From a checkpoint of a small transformer trained on Wikipedia: no biases in attention or MLP.
Each number is 128 + 32 x the weight over its row's rms, rounded and kept within 0 to 255. Layers, rows and columns count from 0. Numbers have three digits each. The size before them is the row's rms in percent of the matrix's.

# layer 18 MLP down (transposed), 256x96, rms 0.0767, rows 131-174, columns 0-47
099:157171152144033107121128157101087113145119139144135162089113102154113135151147084122126115141140143127130188149189096108161126193136098146087144
099:137124095131108118115119076156074102050101130141127116146150164072051135116155102170125121072111087113056113188093157107154138063153152081090118
110:107115136172094098115080127076147100116179106128146150150179136063110124124149143142109147108108124078134124167109058119090130150118164206119123
106:169120162176135177135152154095213093124141113087157148158179111180083133126132188106130108121166108093150093116083119142123116156165132144168153
108:116161100103140157145140153090177151166187131170106096108117089132130102108190110139094154125121109162188151174132087110137163122053099115094180
105:102108133182070109130120126097103147085112124153114099100120173126150160142147105152173138183163110097152074123106101113158122154112143090133120
105:140123052097126143152128119130065198144189151165107130133125183079088123107119137095114116094115192162125118133205098123119139121145126109132173
102:151168090128114110170140148109144112122112144152209138115076130102137091071062126186161087167153185161151114180206111182105097189099104119176102
097:165171186114102116130131151106157153082121139102130179143120161166111119126112122132156117149116075101126102073140184091125126138139143145160126
103:114106167137143133163102137155131094204142167139116134131164128107162157138109098125182177087067114148147103139122084128105134103142152078109154
102:150126143139148128126113104119154114104098123153140187140090098184140105190083127151132129123096131133135134092107084132189133055174093162137155
094:060166181080116137154125128136154145092122132159156184174138162127143113152101088151156127088067111107188173168140130098171154124069106128124130
105:141080166218125084108162139138189135108150147119110148115143135156142120192124086104106166124130071145127074175101174102166136096169097154134130
089:111078113145200126146162133147133102106114092149055119123117090109163148130142142186082137130121075139078144098090141103175123163104116157165091
103:140095135140151148099082081087128116163117149133105141154120147140119147122121197142172140111159089100104086119072114164088127150111177117120150
103:146129155117111106092121110067089123162155149002092097072089115138154155140106062119121161107112139164123133084176164175087171125188114117116124
092:139140062168182135120074132164102133123140184106120149165113130131086131097145147174129126126133144172167157142130162200145165129078116142060117
096:210106130131113185153105132075151087127148170113115126132105136136115086109111137152120135158159124101112127154132146122121156163037081099060133
099:151112113113106173156198143096147119125145098077102057218125084128162134098111084129155151149152138138132147118148134142107075176118126123118218
093:185165141144142186132120109114141132128120176121156189066135114119171112092093171098050142131085122149096082142127095152197120091126086145162117
096:164117102150121068144169124145137077155170111135127116142195114088086084131160090130110117094114149120132140157152181149086094091052124153194183
106:122102084159145105107126089094203146107096186092119170149089170110143138102087130146105190112146084147163090119051148080135112171164132092175087
100:152139100108106111083162152149115134124154162126110119135152106118100116124151152098104177129162135109091105106168171124040129166077130126163096
096:147089023157134088143164165116134086142138107197107119175161155087103116132140156081130056123124146088133134142118123109115090146093202137112080
087:085128150161104130120164140164118100206178097127111065145093172142139109125111125111130131124107070125120114186119120090135115184198175126120158
101:104134141114143118150166157118140100151183158181157095127128123195116089121104159173038131115091168121179092139165166171104152142124130123118136
112:108070114112159157175173155101113144137117146148126172121113074212180146063163160133079085129078140140141134109122116223089118113083097109085087
114:099161128115128173163118180111102144088137159000155099090180051157075137103131115179150100143136129150145126130110160109136120181113135162067184
090:117134097095089127144187157159193087086151108153133094114132033099094115167102169131182132154124146165161167133085153111127098161199110115143097
103:117130130142169110116126162179134131150122133125144059088165122147123148113106161162175105127180126155144132105147134094141140138104099146119130
108:109127070117110167129150137118159200129133103108128156085108139127124120110121125142144109214168180118153171145163154118137124161111087148101101
107:093165101077174164126145097114081133108115138081157177083109098150112155166139127127119107104129163128119157110091137133184146054171095121101198
097:186167146051159086121116137113131139205095123129151107148133173107138113125131164113154151191141093166080163126109154113112149136045163108136107
106:184125144104092172144144131131122139143159159091160128148143167146114150055144075130124084133122147185123140111166106153125105173134216097148105
091:120123166108088168122105129157200046166156125123161146152086101115154142078115087099110165141139108139141115160036149203105108160097168121085203
098:187125138134177121107168117137090103175120176126133118073133120105107127120064182143162082130182194168140178143180165131094122176150115168113133
097:114091127203172130128191159113142118166151124117134145119105146135131203181081109119146123111060079135127078114049142136123148117156131079161090
097:095122113098065150112160123163100115115152166104125074160100136109132096144109057147071132153080056147122129135149170135142132138083180128109126
100:075128133171171112100088174076192132078126131100078116078160090141120122168177126143119145109127097112099110145081143089143074098100105135117135
106:110142147118152121126134139174162106204141146130132055176103148162094053141122087086096144135142070094119138094098153127122140121090097103133115
101:146131081147163154190110102100102148094118076058175139110065118223114152064110097111106157129182136113166147144129126085110201124133128155098175
090:099175100097115070074165083152113103127096128111093167100107108082107141123127089098113143113124090097131160100115096125127098111041139140194113
104:152199115129110105168193180101161177115115146120104115137091136171093089135131108091139073087154180123120116055185110161154129125155156077120148
115:163141102102138124122118103106213091091106125140149126161086137141164131091175060136111133200148076158127152133064138104161110180119155143125111
# layer 18 MLP gate, 256x96, rms 0.0738, rows 132-175, columns 0-47
095:139123135124117113156182145127147080108158111114124079075112099125099111180055183106075184124127132096108150154123108133107141091157133110090149
095:120139098142143127156098148144090132089091122161127169095151120189184114140068120161142162123131133183125109141098168115070100092048106166133116
103:106125077090106125108151088132131119137127108167098133119159132137198143091201102119164177133110166133120161067144104134126109155150112197122074
109:093104095110096185147074163183103151088049177160139158109115084112166164083159146113104138129140139133170175146198172126126081112082144180084124
102:065112141155148128131147117149112121157136079145092129129110099109139161159158150148195073162146200132140134108131141092123112161091124124132123
098:101141137166168148095141153150140106105118096100110101134113122139103095138096123057106169209095154142133145065126110099110069152136087122165126
104:089137145092198157096131100136116224130058154118128154086158099194118169109120138129129051159118157103142178101154111117105097172105095076126106
102:160134114085090165126102129150165094113125151105075150080133106097100154108155140127159134134077082115124131145106094104133080130109114152153126
099:106132100144122174100075158145135057150082090116153113145165058145057166122118153113097109136157131176123154100135128150033106170091193101098150
099:042145170156178097123146145142079172107139130125153133096077175173133159101079147164141091115126127120106105159142128147123093134124150171084105
094:167132120135092143130167101090150192085134113089104136169143162111135180127208131121182087181128076155110114110206131082133111145066167127128092
101:173086139088140113109174140067117154132125105118142093078052174144155172146108133156169110134127117212125185128166152129127102181112143141120098
104:094154107089117114176103200154138185084088172202122137150114161133161177095143134112185089188161097157143143102140113120121082075161113138090090
100:157119084144078120181216206081115126163139132180130135156098111156112170143117124165065120144163095159125168123153147125086097099117079116120101
098:146113080138129112120100142109218084144141130103145123123080139124117143178123066092149123156106116159121169116155147132048129129092196133153074
099:119126122089090163184124152083131112116140091140115068125099101099173154137081125118094134078158154142163150104148176087120109149123169061127166
099:105106145150142133159137138134130158109163093112136141137101122198117198143154106198182164106177149125152147074101088157113120115098150106066062
099:091140076157144152136184131195153152079049113131114190157157100185132193164067115145144087138165181136116145167122104068078066141077091154110124
099:076074139088148105119135134055141147133090120172056131129153102160123144156058114168148131167170127116156127120143090137125084159112115147100103
107:149095076136140146106099107090155161107102163182108049133112104098131137145131172058148110117205104130147207090125178139110123113072071129115112
098:100063151144080140152121176066159147120085138174114082093084153162116127157100106122104117154159132115101155070143099183125100141141126103081096
105:131114120184187160142124099127109159124181177134049097133071128130122155110156177116187106175085129122162147077163114117145142128077134087086079
096:158136102086141121142161142116116125093098078119073116093114101122116145130135130171159205101129081153114118136097050106114091122115127061129129
100:108130153127086164143166093123163167083114112098110134060153150049110149128113098144172157120121120152115117154083141146148072081105154098116129
103:148137064106225090141141115138113148137103114162082093089165087173095171160143150112156087124123111151130137128112091113108099068114125134156085
107:195118114140134187136105193087155176142181157124121143133109097185094139164134152063101119154205083148117232097145122111107086087134078184103121
095:121111141118122185108159162080159111100063085119159138139118085157119137079110137105159126167127205162167173067185139106110119217119125140123159
099:141088097097068133108132143083149137153144175202124184165081127158119161102130141120113098153057107138179113137139179102079125120117153171181122
095:096091148149178135136114124074080044087072126138084117126119076129152174150150128137166147126104169114132176121128113110103099133153117143136047
088:118137102142100163141134134150140174098115154196076152177100110131168146114128059106157137085099161164130174173131157123109099114133175102105062
102:156149119133105174077178113114108123131148046127145092179188114139178180106077144126139113142134150112095153091130152160134103130052098092114093
103:100109108082181088161131087127108118115091128098099063155088170117103154136119151099166120126090152124126175140163131133063088193125132123182147
104:079081127141153143192121152130119145075123165156128155117047120136162165067098123195124076147105127121091125095144126154129101111139169159081130
095:144162093160170178135163197089140083150100136113082113125119141138173111134132069117153154170123160181097137155057121148119110048147167127134161
103:093124116139103142114143168139127136073113102127124107076080065146097147111159168113120119165101146138108143050081176132114145114118091127155134
098:147140126081144110134137111108117138138102104144116098196150100150108156171078129108099168183099144189175176104119119136048097153126134133182093
104:180130169112125159124137125162078158169120129125136181114121107240153130099090151107083152187174134127132159125089099092122106144102144181155072
100:129093117129160124131154158128084115094146118090142100087117113135149172134185202126182151154053080132136141097059105117120093103156140111075068
101:095116118096089104136149117088100149109110136130037208145157144146079186133122149110140102127095130146124179143124172105066102077081138171134122
105:086158128074115161152142142190127095137093092135116194146148118099095190114101115072122149115118163124126125151119137141142077102110073166143114
103:195124175098130144064123152143100148124199146091091133117165134144116153096165154103107135156169085176105154116078151142083203150120123108134098
102:072106093059134123156123151128132104088135126108114114110148104143168121138124163098159119158163147199156196141066124125088082093129136153078059
113:141084169134079143162129160153156176104118134080134098105184094130087140127139147133145174199151131160212183112105128146078133151075128157139085
094:150120079108129140132176156118077123109079078167161121185182106117139144105110093130110137131121159149115152170068134121093112107164133112065083
# layer 18 MLP up, 256x96, rms 0.0793, rows 132-175, columns 0-47
091:124135113122161169078090164120162104085124112091115114185136131161132129053109096133153121171131118187086164089121086177140119171149147102169119
093:072109159174153183099122151162117144116114120101152096144131064151093118076162110119104134197079125157194139078133137125143132092184075148117094
107:132112105069191135090132115061148139144185141106129085135073105117153138145122128153101118128100117148142122146170086157135142171145092085063171
115:131130086104111139200067106164082115127131179053148163120147152070137149135176127155123160136125081093129158153163152178127146183147105136162118
104:142124157129078125156139104067071145097178159127164120048116137171122128077113118149138128159139114057154133133101156192135112138193133118163112
097:142152120111111143116141083130109149071116102117080103132101102177134095140128091116141149173098163108131153086147121171100057111207064147159143
103:129141097092066152206148176078119171129116190192145170131155175161151123102178152153077121177117129122134167075104110142121164055099146154119099
097:111102113141122157136180131037152134166111116109103063099102152135153132078102101090118174138125105085066144173112122147105187165125086150114122
109:120141128087127122120124143059081128137149148118114137122154141089148112122105057093143169185088117098116107138142111107141157149094152173207131
098:132139061149113113138073078078120113116148152155142093156110179135132161143161100098150132124155093154107153169111137135155048164103165185146138
104:151131107133126077091169068131151143134074120101148185131125084136106130132126142139145143091142100085136140139111154197109131173040154120100055
112:101127117136147141150085189145165122167142148165132121108143092142097130181130106060091120191113194095134105139090094117124106066162076172176138
095:093124179150135167140089058073107056191137106135135143148178088180130121133105092115072130140089156140163079102117164103087106217092125165139156
105:167095133112158150101108170113179165114205108158117102076125139078138125170148131136128161096169093137125114126140062165140148200150099137153108
104:088212087122095143101171163143089125089111133129129145168130129131096165112081071129063114093098117207123200106067152120115124134143148158083130
099:124103112142119138138159085075165131161127056061142148098136167107150142122147142075120081105117107139062176088100136160110120132126086133146134
106:146139215132114148108089139069097155032107041120134141104147107172184119185130135103108139127087151117145103105101128147165078125175114071196108
111:109086197075140156082136132086096074139185144098124069115082115120092133069150128056154123142117136121099129119188096136151150164139146110124145
100:111125151153135118108160112152141170136132144153131109138122078086114133099167116169145150093082116115186092162094064083118150063089130137106090
100:124121144132079100085110125072107122116109122149158139113141123093166123130125138105128097160199068137086096130185104155097095080134077179098118
099:161120119148068115219186201114162153128112126132130082148081114118109146161097110149138134157124150145124150153108110138116141059111180139155119
108:167106109143112161218105157137169121197103165172123124186076127097072128107203165112152157109075111134084105117078120173126135118109091094121128
101:073116157162158166070102181046124125150152088135146142099108131166135133164137088139093112131087087166108132091120119122142132147157118176153132
093:147124141075132127131152089142139155081156087081120093168137120143043144184200122170123117164137087147141113122091144097146152184166078150144102
100:144159076115172108168103129123145084182108192101123197194148085110112080133080128131140143168147091126181139217151089146091120125110128163145103
104:136108104124167133092162072145077114159099142125130097060116093101113113175153121113119145116178120095173107108115099094136124174058114095167088
106:149180096128161037142101147146119131162153099159128078080124154102143155150185116045139127138127113125141142133095157154117125114108112126105156
091:127143113147120102053180134117129094163144070174095081167141170143170124159166110135077096114090091190127163100087101133113118156089131081161154
107:176175140123119114168143125110141159153088176124053132202095151064087106084101195134126113125187116162163135135107117166119140123058164125113156
102:106123148143174139150150091101103101101165152096117121059100087167104178140121200214131135195163087144150126113123117116112135113100090160103146
105:144135142088117072143171203114171178065120105205107089076089168107125115104128105045107108106167159128128153139165118141116174141116135140093139
101:132081167142121182138097126120083100109139150098147140122069117111128115134143133110131103150127166105100089162094114192129083125155137134152124
104:140169053157109122138167130151081133155133116158091200121092146056094143097132176143118116147119103105141130141104119130129130054115100132122103
086:115141152039124115135100115154102179174113105136134172152180141131098142136162195103094133092147084114174115107151127103096126221111057117141154
102:110161104132101104167155128153148153173123120111160103132129039142139129070138133121168120177106201109162167084098137118151132107150081122135136
100:120107100159099159157124089143101161114168182111125158117071105129131092134119126104160126107138106116110135099113140097218111078114150129118130
094:113096152174158106103106167145119062099105099137104161156109088155196123068099137106117112150134118060170069149120134134149111120073138138089109
104:160140140120099154112128080152162174128169155139122185098143148162104108173125153168131148098142116114103150089168194162118141145170108112171152
106:130105103112136075178136201120129193129122131093102178148147148142106168051131113063164115119055090156128141156107116163096161152118120152150125
102:145148057087101131107078114163111144083169111190125102108140087062151133121151161177178143157142085080139106161129150121146060095130115115186142
100:120121157127146189098121103129089134137150106146127150134138177092061092120157112070116148118144088122084110089164129134115140105112162126110109
106:116127082120058099156123127116125073148161122107128097117143067164196153084164109149060106165146121146138093115058117179123121100182132070159085
108:121192101106055055115150145135194118150118157122150093124145124120160172149152125161103102086145128128136087136132070140134121105129114119152177
086:114113127119175118134104141120119151142098081094138085115053104125070168084205139144158106132091086100185096065192133144101103148130189110158105